config = dict(
    n_layer=12,
    activation='swiglu',
    norm_place='pre',
    init_std_down=0.0963,
    lr_mult_qkv=0.5,
    schedule='wsd',
    decay_shape='linear',
    final_lr_fraction=0.05,
    batch_tokens=65536,
)
Each number is 500 + 40 x the weight over its row's rms, rounded and kept within 0 to 999. Layers, rows and columns count from 0. Numbers have three digits each. The size before them is the row's rms in percent of the matrix's.

# layer 3 attention value, 96x96, rms 0.0674, rows 2-42, columns 0-95
085:581491482542501534422459546514553522518562457504525513465461432513553467488463490503551470553517474512478499506459481496486560505488490508408512490503515412482440483475459383501526571449553504478444476494502449493516526571488497443463512510436494452552513416544533452542518457520549486542
096:452515564476480487498498541497530499487520490498528471560494526439532537450447467489557545540517545462506454488440502537491513469555524570520580511565451487562441522451416447429469508461594560448583474506501504460484468435486508517436469545491517468516496483546485488505524445570485542450
100:566528480561498545481494481428469458468522458505440462444509499470461446550492517458604495505414542474473498543512582458527472491585485510465509538495549533532523451560455497554430510494523516510435463500479470462521471591485521473433544485516421519525473505515511509478499570504454439526
093:451411548460503482512438481512435518523451527531484493517529496514441469462487504458524529464496510510606515448486520473493549478495516469529461566505457434470522397537488479502514503531489492504567439486502479531492452457494443541476541481586420459508437537557457534563488587510510553457
092:499481514459519460496530501531499574467565543515453462535492476501505499524439537497527534479502503568396507503537555559541499507544452518550469453501574517524541565527536494525541469573521539482541457506479468458509519521569512437466469536427511544497527468570591447528464447485473429433
090:480481491460464514548506521496566514488490483467464569458531472460497435433478514431502603493502544490518472541564501507573512526467450516496527526471486452483541533473472522429480479491544475462430443510624472549479514500416419476535492508466449532470558526455542506436466482556514526510
098:514516554485462448486552436514500557564473468452477481447470486455467502513517417573465540459499560461469450532559526554508527548466526498489516483504492376494480506562543524459473533518469481562501495545424478482405498469502536509556468510453534481477438420439453482532504501515527537498
088:507495536495542479512592515497480482539425471508531468474509504545524482530479499520500539446547492490523486482518590542490446571497469460545491528568500463515439442500434524540478430471527454530488491464536457440442477486504399568553469577426560480517473426448517535480468509521458531539
087:569529462471417542503519519477524475543526505545556535492452548525549487457503511488500568467543522543425465527569541527478533414512451499464491447448525478487493547525392520543501492489562499453486513472456498464485483476512541555591518474532495513443570439461493548515463487511427569507
096:487439561507485505477504497404409550465505508466440532481549541488477454501531623557488500519535448579517479554443557515471512540492556585444557435516404510496532499516454529536483507462492530438488463540460509509504471486496527525505506500487499538427534456437530515533473484505512481513
089:549431557533442461484450433445507597586511545523485421487471475457505471538492549487442499457509545462505577512572561508484484489501478453491490525458475518524502494479537463508591428528491474428446484497457513491529526475483568510520537561509437549457453558478493474493528539483540505526
092:464429465558475500576550529461552509504419560583496468488516562508505478525473535490436454506390524483511445487539446518514528410505482510549516462535418477519467486480491511516481468547506524473499455470546545468572478483432476543552469521538531545558468516498550470483519432458518530500
104:518595544602445490517503564412472432559509486476537506431523558482535554429521506510517501477593561477474531527546481463490520452444515488486557465487466441512486451511470506535525475519545449504528484487550481457543538562505526533516582518465532506488540568504492463512500496463489434457
105:508592510440534535529453520449489462556455506506487567457509493480468438510426506525487509483444477525535472552484532454500510445562489488479492466511490486518478453585536432479470488482537533569510503513546576457479509434508409527449494461469451498507534432478509504489502575549413539574
091:526433549555459422517490516483429488459484464475495477405556506476529482461468521532484511557461561577452514499526437502571528448478550447539490499502482505527562492476497443415553562430581480539486519510515503439498546458428493454516495537458539490453506522498575482506537474508524492513
098:429401534471461458474482524423492537547484465548543515477542518489460572450553546570477465505505426485489520473483503497580467506470453413461442501548541536453539532417528451506479467461552429441506515433498499548544493470553454533502479509511471493503511507446562485479503489535467493483
102:495477529463513442491548459441496522549524550429518456457453463466496506504485497511484527509534480493529450504555433555484565530429498515423474414518561501535475547476475533515487547574543516564377491532461504493422557530466467547540529487483531561535543492542449523509503527457520454519
098:538568443449490464470547584490591486515495526510538493541496519582446490506488504469563531469506556534556469540489454585501479495455522460433555412489552535438512516505523572487507508504487500471458509541418553540526539478531487468461462537505533440467494483449486444454459532560512516525
091:521413481479449593449447551492564515542476541500499531478558538490531465504477537423485535440428514532501466453510539596474523513532501415488436455540491477501464475485504537531521517440499549533492508459567498474529526492556421419548514528512463483512495513584482528487505489493553519554
088:542426442477530529446508545528556478516473486479547482486426504547514541505544454502536518498498549524587461472432478508454536548480590553473482510478521511475436469432459445586467575475545485427502561488518461524483526546495461452440459513506498516527515572495489442503517460540530435497
083:458477507523489546499517571471434527486491503565483531539435516445452543552454545525503498486493510543521436604532453479553524475527470564496475507484477492483505527519535579468467468560506535457461485558442471459560474529423510478465505491548443456482428462539576470495502542512531567425
078:494430492463503544524529553551457438508503490473507479519449473486524484511521559483459514494425452432411459427535527431511512510467524404449585487522540470494499510425480491522476445577471431457593425550522496504497493524446476456495469529476471440535500478502496475459519534532486535486
092:466547580538520485492478541541469490436515466475455557507490545528559531465519462465479489466553566491502484503520484547487523526516460512540566547551449446522415559469495415545507521502478558478473467524421519581448487477490525459478523567489514515492498430591474456451552516545561474528
091:568480564426526540428475499448489539470456464529493502424444557602500516568544480518551510456479471431473558529459457557586516502472461473518524548498476507518479481532522545489569518531547574505525473503536464492566462553461429555497498470529463506448470504465482517466511508521506506440
091:579576494528495467494516478455476518404503536533476497543470466498461478460563529491512497515545519471474546473481478423465551486534548484519514503456493498490535579406470565497530479546526539511422524536454459516442527427430520483410510555541485532513515505579486475475503474538511538416
100:533493533561415494490528484452417497551569488532598556504531517494434517420540566501599546503496500509479537538545523498488439489520497503543451525466482559491495548497510506452474461463500487568515477453514501520570505461460530433429511557510511575535572504483468494507495534567478493504
092:463557536535514506490460443466527520544525503455505516524594576490508425481417470594475485504543507481518505461488483452523548528440523479484486549470492509556489461556508489553406474499464501528451454534464489461470457602468463529485522449543508489529529511493515431508521568531468582446
093:494568494550483448475435545471538444503481486520431581493512527480501489567580488529503596530488490430543451463510516491552503467478534460525516492465469494503563441487483515577496531463473577511508463467441519464449529526493486554512500494427473535440554460567554503513473489481570550563
085:499416447474500456505472527488482447478533554482508464522494494466523463534465529553477490519512539513497423539500522451475437467531461432454482397534490448468516592496536481565526450454527482529501475481599556450488517504574505561479437482521436458526578475462478532502507484543538493435
089:509575525489515406528480490454496516456443526487477517504444436471594556583496467517477521545535515543487475477507501535469451560519478501459523570534567498465461533479489492477472570518441468469533553486425450491445537478546459598540475471491517524575438528499524518471475534454537462502
101:405461467498501500464538526523543471485545567437481463494467455456514598517472552533498504517517470488484470431507517506510474496486615495491501463509521507556547475508428454522465484469457438466476487416497474489522480546474584535529503435510496524525433480454492502489547523545537434393
102:454499495486500506565523535494464511521502453491509499436533540573510517411500480471553531431477491472506498447506463519549525487523588521418484550514509511491543502448453506465446538534469411465491575494519471557555526483511535455513562444598523562464473538479512510595532504444515540542
103:515552491500500562529491491473510522496506527461452544480492553475476500454456532532484531484503494456556441578575440422520473418475476494457465479519471497550457459543470460431462551391476619532512507532536530464578497500507447482508494489524486558525525510422477540441475530510493545495
089:477492479473507463531540465516463534571539465514464541503551558507401500421479531528519468559517477481462417441502496527571529490454500531494545482508469501483530508531461428446473505484541483492487454434483448492515475534410465488532509438573566462500535436482547518514541468576578452523
103:489502470488485477490507495397512495513468523513505489525528538514513528549510555547430515483514441463491583436570534488481419493465469517489417508491422523499489448492588477470479567541472536466503505513468441443532530585529499578571543553480472497558482517419502446457470465498468500528
108:467470528544439477458438545500451444466469447531450497518543554523457510528552541428449469539549473490562543454425545490510547537449555507483494448534464520449500553462461546468477528471422446439566559471443469527506492500481515484459495520489553447483563433509450518473466544479487464502
100:461449444466504415548497563521479454481498492519540492549439565527519548530534562476495552542500515555502466475441520574446474497515452503525536524565487542465610498522534479496556526519504570589534540502543492476556490513433459492462479557524497437451448451542526538482502469478510545502
097:425456474482485463476505502492549602523438456514558555516460549542438540466488403562574524485503543484468516496447530541570502536485486548465510500487540515562497483489464485545529495485436474485511534474504458522517481579572478493535501487573529479515424452494509532582514554523445496453
104:488540540571488424471472533530485442553490557473486472485490501488443509503463524579484416499483496519465485514488449518459481401553470559493470452455507508516516559513516538449515452502470555520418587521474559455538486504548560469476454458559477527557548422452528459469535517464515513472
112:545458422496541494480533428545549589446503456429459490508524484509551531468514468483473462516487425428483493432514529440544539554521531484442538534522469520535541539440490463443464529431507494507444486524438548546438513467512490507477480432560499547443504480535542458506476560465524545495
107:460413575539496527442479539471496572554515420488537488470492509452499441421552528558501490580519507521477452518496534516493489506465497474462428494504449536508487540479545480469514424440512526439510523473495419521573468507448534478503509573513523522531439554490562498510439464436493502443
# layer 3 attention output (transposed), 96x96, rms 0.0838, rows 2-41, columns 0-95
089:484516544390484444467529444470515504428440549514500453540487496480521590518515468451481486509484518486573490486523499538474518553428512450531469445522563563553496512427486564541480485513493491400534494487489524472531525469513451477561503536487567475451485574464462560468525530422491495489
092:510444508526514566527430448447420499492467522475448557492515531545462468521508515543471488529498496520398541513610482474487477501444457462447477484370491495425528534498561489504497487493543510537483499523510485549531560466562523515478521488557536483507551555470523445527503566477457448518
083:565539578459596500517492494514439513555491525459542519534499525473502518531563525481465432519517427484533541459533499509495521559494472498545562466445475459490451545510458551467547484519532427457534524540512477555488445462543547496455460486456594475460498496477463522478515460468601524571
082:540524430460568481438574508553529514459545517459446481567474536467563510529403517422503487545505450535462538514498491532512466523483454524489484450456525470573522579460588421474488525566491511485461453515470506446540523488466478487531473523448496484436460499478497477492536423518519547511
096:508519529526459433475437460445443496436464516507567482516464487461551550552557455536543504524521510454600552478517479459452531520451542518415471523486463534445495459483491498463477449401456506532435548428531525536511502515465484517561500469526452484477500560447467490507480455511446511564
094:568570463507548512497433528520486473459513498512563453542503464516495544550468510542482472513497499528476541461409449511438484455526515499463504456578499534505455401517537507531532460507479481502552491488414496417538529472497540565488478571492486434597494409542477471534524458518480505471
087:451546440486493601544523519535480551444595523547511506484531508460513508546506500471527481493497437541485578484482469471488499503489514520489568482520491569538433484513433479460532483441475496464477450510497478475517562459501487464506530597531482480475538532573559539459439579465401476518
097:503517505513522473497466499461481478487529544479446534502524518497482553436532487469546551504459515523473498523484446447449580544528511519439501449487520531399549561460497497482503535552545512484546518454526520547570515511490536466509643488534548472404489482566500489514465490493578451418
091:441519563554581497456457432539451492554488441455512541522559509495474487583467508440531520556442502489516576473434488505492478481481502520500556543511516500479506539513511469441453585478454497515512424550535470525460501466509453485394474409464510449523512466492485502462496524564528460524
087:536524497482525515534511420550574526555466510527477461501503543503511550596565498469528506458473584425500527496546486529515459448474508491525447470451587469551468520565507440525563468538469524489488574445572502460535520434578495496471469481518487443534506513460530420492544475482501517509
086:482472428491505520513520497477463539451507481522469503515560519450487508490487512459512510576529429491501495465454510564543449445424530508535510487502507584538501451551457475446414488602518514601453510536494572542448535477582446464457452430529488473469491536490543472538477548515493511505
095:508497579450536454406495501552552467538550429465480487505464494528519547538531472463522529489498477469474527464478491467495509588464508522474496509455507529435593490555468519544486555468466453448527559540437483433445481519517505460493524443493438479427573488556501547562470540541489494556
090:554401561454551487522496443549524522508491513521455507486516499529506528499509526568569444469506454539501420578533475538419447522496535477515496520487477552476457487536526536492464576444444467481474427498495512513510450408499540411532429502523504513516470503477524523513434463547485541562
100:476453495575537484499561531556515472542506483462510468573495543475495499530550494487385518474492489464459532448518521510577436494481515535490526522501514483425458515434521549508574517491529437460475479460477408454466506531539604471529486557467518421493521440445466531462491526513520457466
083:522585491444498504467494505547527493487480507469512578420529517555502548568581547411509577429534502533524450495519462502420512530461480465418548524528504466434505411496490486514462467436462532491529408514429431491500510482535491508513540509509529537521526507469496543534493529490544523497
088:580473462496577562516491425493541475473496593457505519556485463485536433478490488420536533441569541569545458510497542532481488565517578488476517467511510514507449506550546529473505519525486528569462539567488492587493474526482513534530554512508556480502522451512529473444482477532581488453
101:550536492503440502577423510575491497440453537571513499520571535500494487494487527518533519466482537485550539543470515512477482486512559545550558573508482476469549533479468575555514530438489524484545589531505473499494490442471542458541421496506507471392466525518558528519545535456471558468
093:506495508519523511574518423507423498519465493502448465507570482423535476514483485467458490537507478555533475518509497475502551480480532483495552522498441489506496442454466531500472518552462500612565492450575454432427418473481475523492554443565515510496497505541492531565476454546480397532
087:585536483488530477394479481550446490523519515584565507562561530482501516558537465537488438485495516524543522474501482406494465451477520536520485519464536550520581483412444443517470461532505431528514523492539439487492517435465582535448504513485550509544482511454497469520538474501475478546
096:472524443462541409510584504499465561495519529532468493465548498500454481435450546424561486460496585575505526529501484539450568512497439481505461487515534503457496546534494504485519545455457517516572487497460502438483397441470500461525575488514516508498487552521595489508529469499455545526
077:483487588536537480482422497448517491527513469453513542527562574495494463456515485420477434472516576535501588422456564540458527547498555519521510487485577482516522421464464438490505545490421550497477481473519513518494517455510541500506491504522473569513532503439471456431490499522542488571
087:471450523460545463451533424506509565468473419482495500496583488500494490479478439450523491470573551476475494531509492497540504544531433582520478412445471560481602548462533514513482498455551532489439534406483548493542599526499527490480518544508537482480483534500483526525504503542555489497
084:538464458439528477454547489478486529548488501477574492513430494500476496517502559547519446537528474510436513545485501552427486491568548503488513477492513511486539545463467536480475582449517457588500497489560492508503460402470485483532491548491543466578497467425498533565458472495386561478
092:504493381572487420520471495483483486506482513445472471549531465487480457441449548493549474430485506551525500475484517513477442465527590510476526505563426449507459531511472555510419508504442456506435496480456524471420557466529488435479498525525529540546569480495534462493435464485455495507
082:500489558566450488480427475520544531531527530464544518452500522472504464524462538469476537541518518453560489573549413566503538462408543545507514493470489533483532439525576457536526578491467468490561563531458560552495443517508518499560506499514453489443548490487429463538521533448459498520
099:510522505523569597500493553475543520517505530471475481453431510512518501599460450546489542537455520508506445480521552496539469537483560438421532509471465447511492458505471479497554501470493425407528527529507482541479494563493506539547599477527526451472471466434547467520484554465571496534
097:528462515499461511529567488530489540480468531487463441454468442541493549425563446468457479448483496503500492545519486489504489480550511402424508433437509509429510577475484471459558493531483518497526572433511492537544525481547590475429449574442482470507473530558489487483549483451493474518
088:536579454464511530458558444545463525544503485425579471507542449536518504511452510520503504479448496543513548487494560455506549481500495559480440574582594530496431564467511479509501454504504528404523514518551423520558504517565503446483481544510496520524448509565508498487545522475485458505
084:479512537524477475524475523573499538531459467502445541439465501495477480501532522460518545501464457497551527481526539491515506486504490530485490559481486514515450424403520492461520566563510471449467607531440536566549544452508561510568495513483540559417436508514421506512459492524456452580
100:471463439488454572563547445467469490457509540493469535500555510507500489455470446558492452509505522516498620554520467518488529481502504551524507543550551498484526467553525457524548481463530498454473485533500567482565462485483496383498482608500519489458511534445478543502522459516442536415
107:517518513473508490466513501442523480509495410468486497540509548518501527545462518519410509512532458493521482507447451534496449514545544515470489456608437474429537537458499508494468505494493472523521411438451505471483543484530476522438557492448464504569629465510471518515490431500396487490
101:551531495488444494459472487528470509445533470467458477461440462494470503537511467479473507509446407498491480533560453513540484517415514398533511526537593525514429421512478397473472545444567474497476525521509503556559496549456505568502449546475494489483489495413499554528495506516489500536
102:469579487484437462505472518482438502395523479526410505483514429489572477531493475434634487544473473489509527541508458459543499433478466517498539518540502503517536482502470455537455565493493488520497505540514521476513483449429485511525603492509547471508548487534501489537550438485431501451
089:575567485574491428490499514441551424417504508471442474537482449424472438433438509563510538529499498561500501574543491514451521458451499486552516464503478481556497543442488476455455484541542505490462488558520441557514505484486505426542472519502519484481542513518464430480493472512430501462
101:515540520499597521545442487511481470503513465479493522465568523503528488450543470508536555546534536523430505527538520435516468494537506519545507460436445477408539498536587520479483523504465486543499466404478514473540434456503509522545473486539447465567586473497441529568447525512496582501
104:438453437502498505516529494472426481379480481513521422533480492507504502472527489525487522494479465497525577484556491554539550533523481501432452561470437498440565434486519497506450507537470534532452498455489509501386567477514575528525457471497537542467571515425483477526512531470543504507
096:561563485497542442462497429459524495527495520486473431502543499534471525454421451494517472475496530506445508534464473489481458516486497470504434557482416494514455476560462555472437538475501533495564418569472494512477417485577518447528507491453461512533530546539442468436545516514581544495
104:528540486445474506404447473508501482579493477448498508528480500478528521524510527456461539483571489502499500510588492510440423577529459521500506494544491472480519469441543531490446531463472527456481598474424491514563474563535584576543481501449552519498535524492457465482467531443508430477
106:553486451456526517449587492503497544475528509547465493522481508453493498504429552539541463559445486591455453494447512548510430436518505493465435499484482538486494497453603511542479496534577477512540524470523521456443475471472545510467589491469475518548494534513515520470466401509539473431
110:531460522548450560431468545496470453500526530529503599518480510447576502556565493557474473420463475478503493502507498461504480538507516462456517479460458467450532465471461514490462525500512490539457448487474501524589514518391525539489582583526519453497557545431473477514497465575497492462
# layer 3 attention query, 96x96, rms 0.0672, rows 32-63, columns 0-95
080:376450458480517460455568542470466554506523479537441488535494483484434479566501536484520483534558451487472533496512458412472505392490519553492480456419529531463547490519483543554529455520552496471505511534480557490483473502469531511560476471502551521475474554490525475519589533529434482464
094:546496487484508563504495488541514532479503495503514497506482508473464530554522519479412452516526473482516517469505535511492539517434519472375544472507554498434560437480610446477488552541482515491591478513473465515513410501461498501578508545463445506422520527511488501562495450558430481443
102:574553497513519438432539458471531491523500510517497522562475436538464583476537486497474462423495569445549439522528533568485514566501456479541495518530531458603479531521433571511434482524439472507506514495486511457512552476555546501466517525525507421535462529452522447486492449500561510492
100:458537554535539445445485445499478429567489583569534565559470447505445531479537496539557462524454482440493491433510488559525469555465492441534463474486511555494454568511457499462468518494487490484469436480471471476466512466558531575502501547434490490499459500507487506466508434581489552547
102:611491501491533464500519501603518530541580513505534539561539541419567483495441537443500497478464489473537494500554485503469463548454495494612464518505424539528485524414491516485502516488465403521421466512514497558505532498505503512531480548439483488497444491531509543519531531538536500537
110:643490535475569482461492490504473533566514518531544418507499521476507498472482543488491534551485497481501475493581528501491430530472546485520507543586483545583529495487554535453532542465549484430472528501424474456516563475531500501502553496516528500504452465470449532441573554519552539484
102:461574537524486515569479516480426506500545550487568488484468540505382570520540461559487486471466518571480557478517533503460519480474515470503431502512550517445508472494483500498510571446469424584463485518558566465485451455491528520458507467556554539551464525461482427520499501503532523450
095:462609521434482581422508481538512496528543508513479463514447540513552526487546506555529545492512498546477543465581508509488503525490499465466443501556576551440493495458474493524461493452533575494474518516455488514535440506431452459477519460578498520543538417497536451492505440503491584506
098:536539519526482602482541437493584556502510468530497496521525529519481453581420546474493452519568523490388515411575428482498499551497518512488533488444554531511508445512506467504481534514485510549521447483508565490521459531469544570488523526468539535501455472556515491491489503446506479419
098:536582516561497488535524468522570514499420556484559526570508443530522557489503512488504504506450475457522437548502496507426514478574500488490517530549517553445593478455486547472482552462532558520529454486505494473465486448502421499508539555458519417531516441450538470525450478565526458531
111:461447525473548498546545414511581521536529489492438487478432503504531513501470538461473456454496500510485498460452504493445504504539511492530465525522471540574435539573490500525549474555427467500511523518480556454466476484582556399415484444478511545467456579489489470474571457521473499486
110:431501409478549524520460505461500524448475479507488558570472498558446471528489462451502450506472480463432497502491586530512447535488526546471505511514501475512503541562500544506547500522584525498467538504479508554456484490561512461571451588507458489518532463573534495613480487477414510542
104:448489436494480567518441486508437431544507492474552502477497549489514543614497478541499522531475484430497529520462473481518463453513549553490519525494482475496482456540474518516455506486495401457554544466427463447518506452397537425469506476502531488408472496454442544529469484464478451510
098:434520432475473470466461504495529456513482490501496459499541510476569546535479528466452500473464499532502520513499440477473460477563506446405462487500407467485560428450479538450426452511534490476491458504537476548500505567502465533504436513485591546549528574533525518421504463453570467466
117:489495444534463507478472521496516475480458526527552484522506406467471538504509513502489504551538476477426464447488571501509534479445495495486439462405532525448533475556494549459529497550497457505556512431494547564568484511466498545579471475523442520572524499535584422532481470448436455545
100:409493481514572486496508504499526563524458468540533503486553532477444453534558452561498454490572476476483490522498489417521516511462536479465517489402547421518519483537492458497477520588482510543435463468502505477523506527531487476414562418514476482564477510411489500527457525431531461484
139:521548545541484452502493518495523455502561437493498493485536483536536521400474486564538533469433557543534499532515495570508449519571480469590399561535483536517395518496501492477454441481490509529451496471493459484522524532548501485453520567517477481513564489506470526428456509416538522502
102:550479503519536520486520499564484520442447537512637494517521531508517553562518477502504494429498572460505459509543517595498465522497487511519521506571496574575477474452542457480524487456562544511442523442487492487468560522474521538494520542493478489436512580432415532484484505551544516503
093:558442555500522456476506511466480539524589436547495479463508495528542545452470515486506563519449475511521434518519498536528419515509465504545420554456511504589530482498544461504494536518460559446472561409447534519526473519516500509505528467520529469553432586464541528526565551499514561487
104:444483536513446488584474523510479463539448442433460534447510412516449459442601471518526479557472485544553548467460543512491546555501486523478539536517452460442499476498473477475429544487426529524474520514496499563502467485436471463461521446530548555509520454517546551541431537513482501519
113:537512485524468435538537556505419517495505470491492406529513463547576510419527511504539465515421422497518523464501518503489455544544552473522417567518458525519496485503526539517528553500413523504479533504448470440476445428489471520520582523513495506481521436489488451488430491499497591465
109:607477454544527477476486466474551501578541489511547479529553500537470501505517495565475406501516523508465479495517504449503527496479545518499544506606504509559499477543497512474460512540504473478440522519447547507568591494550540488565535576434473455532554424555448566495522512531512519500
112:444604537478513502501463486474497522507471518466490438506446481500528460462567465536460465457519474558482466443406535460483501466486431550484503485480547446447497486541399459517506585523448555515553490538516508479473461530503475507491500489448474494503508497472433509586536520530414558569
096:460519474515496454500562495441448518470496564490523479501448513547458492535496473504559579461532458519499517437527518393509539417440536608521514476429473463486445491507424499464547474515528497465485486549587511493493508429493474439446484522523552472500570505530481493479536464478444529542
106:531497476511494496486549527494472516534578538517502511517537567524561509504489526469541462575518532496408461509450439578459520486428571528498550459504504496495529567485401568469479485444555461512476520508541517513446515539519489486446518492513469503510517463583558480455529495487521441380
105:487533576557477450488519501544549495496458463453445499513430546469492541603473489484518476444484597456552494545539495531552471486441497563498492576534520525497461523443479478474484518501532523591512482501498390444559565550556467464470515504484524437478506483499488539480518511438529522510
107:436400474482497407520577433543489512438527500504514502550513517445460513575538483472468521485533512513483509503540486471491474533486507540476454511529555486501529567427574464483533502588545471538493499486530523540477489599518525440555501506486499471534481507464543410571488530530505464429
098:464498481548540478460517455583572520496516499516496526450526505531486429463517536498515507508423531570476466521497559456548443557485542547606440508527540540511430540430440521432569530479468495497503476536553485517555426457496526511507538491499509529510545496544526537474435425516533456484
108:460456548518461457432471566508550440510484503501504573529549474452477585546517507481485501490494436464537566495445486544503553422484541459484578487453453429467525474522499482575524553484571535503456502517443523567558447500518448502485527494505537563475524526450510450478457520531517442464
115:485499449540498451464525503386500523395467555485515497509443472476484468419454497561511572532442508500467526511448586533565542528447458457461452503481462569497495487507527424457508479499534502499487485426467491462543435518493461498523512466534475518513501536458516463519478532512483599555
105:507484503427512444529459489566548516460540559480403496481521496534481483460550511555453464521562532442578486561530545480552515474438531528415517550449511440518503501534482477521540500586553539517530508515583547532518443520465421532526457498525519465481530510499542513512521459578519497476
101:483537484411490513462496459480494531443496493595492544476487453539478463541469555585446467490467537488460517526502499480458512447584419434544482598461508419487521530538582458470533519508545513549537509465509508468541501524507439496524463442470517487529451527561462501507465510525490581522
# layer 3 attention key, 96x96, rms 0.0671, rows 32-63, columns 0-95
112:459500433514465487527557502539520518508468541461486471477520546495474471493580482470509474505481505470467546443439527445439538556525531468424505458441507448412522514441424515481537543472489544547451541547537546512454450460533501573467409479498566561481482477514559441499522482541504457540
117:503486480480442473551502525487487482532466541470430555535462517501479548509548490494532548489525511551501528516499580440521585470450466537439566564448545575447482436447435451568507484506526532510468547476540525473530462476482517464538441488543543523580485536493538430525469483447455431514
101:529467485524473485483537508486515544600540488509515576526514482471473547503541564534551515542450486425546430521500493457563529494469506476515497524567438481476474518451431511483462443462582509500542487503501449506492564535504457500509543538452439596489575486494538531395538549466525507502
102:555549553574433489527576486485573535467500553379546549514513512457429511528541480458477465490468533480454504531489533395453588467496480503538507509502484473521492497483520531491455514502430524534472448474559460502513463542475546483535466463556570470510522532549466518534439494489448517504
112:525461532539519432517518553517469513491546564539539548464543520514581547466431498460559530505520533515491542546484429572540492476432525475476503551550458524499463520486474516537480509561551474529510587517504451495463541449530472512445584479572506520467498445485509576418537456459484536477
139:517429487510462443502524459417545512517502482537522504528510491478493521482480536507494518523553448443533451497492428510509484491479481484517455556590413516537462561526458469519513411470546487495550459464472444431513622533513459467568531535444466459501467478542476528457579504477552476512
108:513531554475489501509453552426541458545518519443537549515519480463572454489523507512509546465479492486548480471506534460461454493471445608555491509484517422534452494495418533476535501507459467418542509447575469441522514525514515512506466507474480447574469453515547497554429573518545458548
081:577404458491406528549520528481440512543445505458550474487532496464456519464563469518432493494506485535452381482494527500464552469451477506459468528542410503503481493558502473531542467545530453492523484518548466543551511504561436510481478504472492411468533484452515510503489488423464500516
098:508560487508551457528456496527501440598502482481507469497544458506529493486415465497494557476473575544514458458468514531518540440570486476498473485511450498535524606497514490488479458537493462468499488453440422500556552489543559542429505466543432436527535488445445555479526495479515479423
101:499472506487487435518396556422493524524480502470470528535459531508463511491551556510463449473526543449597443468460460461546509411468496429468481451477428473544471480531486526525515532539497508493411461521484468575535492545510490494457537545461463573521499512486457508557517461437497554522
097:434476434553521524492508489449467476506493465384475464456459513512465555490432527494518470485506530520453511494480518510481506501534463530491548587572569454462452487421520492551577514481505536486484543521563528568527545569450560477531460550423511492532517502447501534536426538498533492524
106:600504492453487550476566445477483496470486545515593447470489523510537611498462560485573500456532444555512493517514415451484524482456554512452527519536452554540496490495531478470483511507473481511505475505524446426425562482450460448467534510490462449510500521498506490524489483462396512467
103:522510549510525488509520411483504552541443463528504545527434461439546510481506525509547457472558529504541458528508512498513488461548443521525545500502478535509445445586430442486541450520548583542516520545539528509475565525472482565545559442448450462563459457522551523449551514550537517473
096:456495539513555481460494483505553572460486446519509585510491452468484488508499528530487477509577504534535460558451529543434458473555515519558541511493505508550402486509499595572470550422459481452476461553506496456489567516536521523446490529558480531511466501462512490455536533514584437454
108:562505568561527474452523440497463482547495587490493463463448516411488507499474477503508464478497586482527426545537471543518506512473483470534469561593463485506469481457576443468450468503441482529477498508499470515505539484536561448458560480555481451493493525524447589433527526492491561520
092:494542426411570521497480529495519478395599527530534554505547449484471435506523495478479476539510496498464444490557528526484495509511495521496480476485438517541580470520540472413463498588472541456557443504485531571537535554479512475482495488535557515463597481501536557468506500507530501492
086:495494514528589486494479513485494552508537455543511507447485420553460455536472473530495417503528472469551455525477474506607443500533400503568438442518490542517547565583538534499460504551514464474558550548467501524444519506501515495507555493456445468466552464516454520503475512554530494453
095:455521510511538510481479459497434530493550544551508436531508452573493478476428456519497484562480458584517497515498457532555480556534527490498493460501504474546489549524554492418499466534495516504542583493432448485421501495558519619511495542450487509419531511486534552533525520465434446475
085:574515545541557422458474446489496483499513517503524460528449453507539489516499499535544542528488512464554437507550447533468471525611465509562491473565461496536543484489565458507468521553550537518533537466488544490469568495451418469510561506486472419540482502458508561483505397549506491499
102:511549480464472531553507578564546505468541528472473499423482530480530560517489499440515537443566453488498504418516470558486490450599437533461511479457548497499560480496510518500556558462433511539464507476511526554505433458448491482502420558510523524554474440493512458529527427524469476453
110:527541493474505496562478589497490497496522533526542497462502538463508461466525440544551521450524506518519494458479573429437528462562478560434548489499538464426491487517550425518484538455506502480513564523536553545447454473538527491512438482504502540542480595469554412582494543512539465503
102:511560486412448507573541440493478450465463516457519526495473536527466499489539537470507490475509524560537488504470565523469518439484512502436571494396525503437537490449491468437480541507448492518464529447469513485518431499532572491439450465591560527531500505478590482463468493487471449459
121:526485504441521464505494445448509519487528440532500466533537530536435470553488479472452526572468442445564530529467528554544459514531468483538462483493492503524479595529487499487536466538541485495542472457498482486514549607542446480617585512437492521477498514517516489435544526496548503411
094:525421458425512456491476439530450544452432528487539535506548527479542536430513496489581465482479510466544519480518539512547476504484521525457489499557476444519537487566451478559446455452535444487511519418424489489448574545468538508575568498506477503487496481484512588505531440483537542505
106:573485443506524482461459537565569497479518503450423478506442560523511486533480433487481556468445538484515409570533507440514484545485466514485477489481574565523439498525478527552528435511399498487489449446551517530541463489565486483449465500522548504535477504474509524511478452510421490561
102:550461515443506483502472501483503469446524473439525555542517522423449510480526557479502556501509448478511475467458596459521528493514528505560444478440606472524457454572414509539530521458504505532490428496580546451452442488457491570494507494478497510547482426458450442484483512487525521507
109:522481540550500519403459442499495520499521551484541496445497506480520448589504497519451485430530444439526525417524473507555449512510475515518472455510590518515435458483479594459515483523470437409525488569527546460512503502463487522504561495509472473493546468425450494554488507440475485545
098:491439581488551449483502481466415490452521542527513567501518559554479549439522544505457548473507463437494487514435469510487505499457530480430521513517507493461501567513618456566471514544454488604496459497483564513507553537504470483554481524466523519471550481532469425495491551518522551511
110:565449519514507498536451440464580483503562477499530476605469424501550514543460514495480507536502506471539497525466489464460456448565492532570455502568439536519480501443571514568471481549511517528488514475459502493457577519498462433564544516421457529473509535499425520436536485534500504512
105:412511510481461464555463501481506464481446508542558480496500496506494564535494456576479477466473552506476585509529547545475560537474567476463498531531506556435529533529527512535486554465554554595519495455462516494440498533488470507448490527565591509524545563525516571448495523477433459539
100:543492431517512496438487582448487485484480452556554512495502516476455486545458513502440528526588531438450433502509477444461450521514539544588508522472540469530546528489485551448446496504477425432515521468422509546536457482503506469566565540514527498447511439449462510529473552458529540483
093:470407492513461502479521482466506497531504539523480534521433547533461522516548486499602566549512457482529513480474563506458567449524525447462489476455516451480511430508444526445432574561471514525470516439454426518437558453465505540510514520488550524440546544454463524476481559509544454497